config.toml
tie_embeddings = false
beta2 = 0.99
lr_head = 0.00865
decay_fraction = 0.634
batch_tokens = 16384
Each number is 128 + 32 x the weight over its row's rms, rounded and kept within 0 to 255. Layers, rows and columns count from 0. Numbers have three digits each. The size before them is the row's rms in percent of the matrix's.

# up: layer 6 MLP up, 128x64, rms 0.157, rows 0-13, columns 0-63
# down: layer 6 MLP down (transposed), 128x64, rms 0.153, rows 0-12, columns 0-63
# gate: layer 6 MLP gate, 128x64, rms 0.17, rows 1-13, columns 0-63
up0 102:097153095066111120165122141153141141154179116186137138135090127117138108085127111101123131129234135110173070149069174128115146130124161109127092171106119146086135147134167200175134070140151136
down0 098:173127178112114126090141152107130076159063112076090132146117175086144122160063159094094112125137122132084170153143083180170121104126101136128171112146156128135089152136091102078151036145121128
gate1 099:098094086145077107133245128123153150113090131200116152196176156137125145091159132187126114134148119093126178132137148095090107131107137143107174151099134079149108090168119160108156127121152134
up1 097:105155170159089130149148117102068060074116102116153164096152137138160123090097148106191137168171123127141143185081136190090100069119099123132151129169165059149143124129126157134117105069111130
down1 097:168126166138168176143088135166148099145145156132112110071158094139139113164140132112103142176113132204110095158101119159147121148148133130135132098133176199080204049128103087116156126156161175
gate2 109:108153130170137092142127054129102140180131119138095135153118167140214153120121118084174108101115199146082116114119082118102147181152105081088157145144077119052141128140129109161121106185138148
up2 117:191091168118123154132149078064078112080108094135131144155135102102069147164177081107137153149173087117181134070113137148106164126078110133217123129124087123124111147152107137112145094099157136
down2 111:157113105120092104160153155115089132117086089075144148153143067133132155095096107122197161144096084088148159119100178091084140111112101154130127128182103118180124133201078158134159070086121157
gate3 102:134153106085071120109167133118124102144052161128171190119199161144126118088114173130199109150118138106145188148139066135123123146112104154084114150123099105144148136145102100104122114199078087
up3 099:138180149178112104090164143073114145106130108162147110191153150138084169135122132120078136112155137164162149192125095120159131146180123151182146092135159110138151122191071130133082169130050154
down3 104:134095110171116117085124094085179131113186193159134114129127185120115117068192172110093082147142137151164127097127135155134199142118093128166095117142132085145144092152097086155142103148200153
gate4 097:085155124152174156134158084118153089154176150174117135122155168167138155129141130115125126071134133184109178034111115115115085102152119102121122160107073126131027164075138116158116110113114121
up4 108:115074157109119122143149152146177098177142163148156154174104115111143160030128167153159116150146090175171133151098151161182118112042130122101116136117186126090096076108143123135137112103097160
down4 104:095116205116097220102116100127105141080111146107102108145117118090094095139073119115125089117126196118155160124131159093092129156091121125178154087096129158142133175143167189159176094153107125
gate5 096:123129159181114111125120140090135127163106140188194156069144171078115137113133156125112135124146164122127086119136159145192079175163195074164118096112113157110074106145110061149103116166153092
up5 096:116106111119128095094120089088155118116131151079106070088090136162138084089140173137155136137178071192132118153075153122201091195133108105140143145093120128163176101186099095145097148152107133
down5 102:170117070143165139122131128165127150163127134113153088118154105135131142133183027140154117133142066145085112074115113179128168146082069173144155086129138137145136182141127150126112200175151143
gate6 102:100154081110131092193137113134107104167124158145156113176140175099179089105138120049161184083092143093141079149102102131075103122148169092144165131069108104103113133102126160142169112164134171
up6 100:120116179189139138107126155150104125142125100079179123137163080162101095093158103190131080161150139140116116136151120118112089112183125161099097145121098038089161133156085078144188117088167128
down6 102:143082145142113103064117105132143102133112140101151098125149077110127174121158148182144150051102105138121127181147109065147090179131153171096124161105089133102052137066118122158184105098158106
gate7 095:162184171112159170072178153158168154151091104120128191159180166105143143102152177134128152112104108118156116089087107080115142193132114114084077154149119158085140133122122089104201104118122139
up7 097:120166120067142142115133099160110116202149127040123134135139116159132193127080163085126170160112064067138099113097162072073140083133117152099141162110132131121161137121095085133109140108109167
down7 098:154084140133096120161073107144113123079142113157153104092140098124121117112090106136097095245149181147147125125143171083112130104148048107131175094141149080121154088109147079135081157122122124
gate8 089:155106198154113099116115061111123109179130063119148146111086144089160118149191120064110170118074128138088138120139119116097066158130137153160128155120083129102100140177145076077158089130162122
up8 105:160083132197121109071144128126128230174107116137108160133145096113128135104186129110115126114149151109103070138127108155118111218100127165123119144096206154113126135087149090120118131183148134
down8 101:105083123096115111112128166126117120092138082185154121089104132124131135068123137164095091104084184117083156118143087104133168115133129105157110101180118128129193104078106166058172138193162180
gate9 097:150165070074135105125124093118167154100131129133093103128112108083157197172107139211151141112135127076122178117091081144134191170064126145115154135151098101142102202151123110150159126144115110
up9 110:149122130124101175070115110114158126139110136162138171198108143140192199206101123113138095101123120134136134167142126110057150104100103139091135132080072064118116150163103108101074093101118141
down9 103:109138112140135138078136154158147072194138153102132089172180155168095141128051138166181172179163163094134065098151167144185142091101143134104095122123142134090160145132092175115134135109156139
gate10 092:165189142159113065089155110112102075109144118138123123168156146093159126143110139092112061132116119157145213111168141129155148111174103128074114095165197110104171138088137144156154185142144162
up10 092:066108098124160140091131103165124112110140151191130155118140130096113058205178122112117095126120165133162138134111145091171177121160132122068195099066116172170117139147138129166067129114159127
down10 095:090158159132110127161168119127129117033154095157124104106098140089136142106105105112142133069150088124155116147158147073030092130130162101110115180150099053120115136108126172128163116078128097
gate11 115:184149156176081086145117121111120118150122156145206112133164092104189135136134077131142162114101120183135123140215158104154113153211136102136126166134180126082113120116139126126181155159135162
up11 100:155142134182087161064079140123102061210146147107096134116129098130129116143070095107129130173141138134079110119132171146135135147142122094072187119149130095105177116111190101113169089130186118
down11 101:132060116135139123172128200100127100162114174153193158132126167129115133203124161140165110100109118141083136152106094156099110114119096166149143164140107078109063079204155120111110141173107113
gate12 095:143151058144149106138156095096076139152024117095136106175147137089148159112117164155103125174092098147154125094163108099151126190129117145110097120150098092058089139170143157137145078158119108
up12 103:135090121124109113105105081097134137178096093132107126099072098067144125132093141124096154123078109095153069151108077127123175142173130158150119117127140131063160196126174176099203166156116099
down12 103:098144100135170137133131127175104100171085108150133141128148127169113107102064101108110164185134103118104089092124125163110103093069108138116052116142157136164159050159078160075099153165129079
gate13 090:077150061122079070150113108161140150116146075129075129136128135158141150136119158179110128134116164144126179112090123130166186137141140156162114068209137149158147110154149092185062146144098104
up13 088:087120109137092174113164183119138091126122153142132119128092128156094157101170162151154101165130147122086105075137115162130122111099111241159177131158085180107196140099102128081150140142105167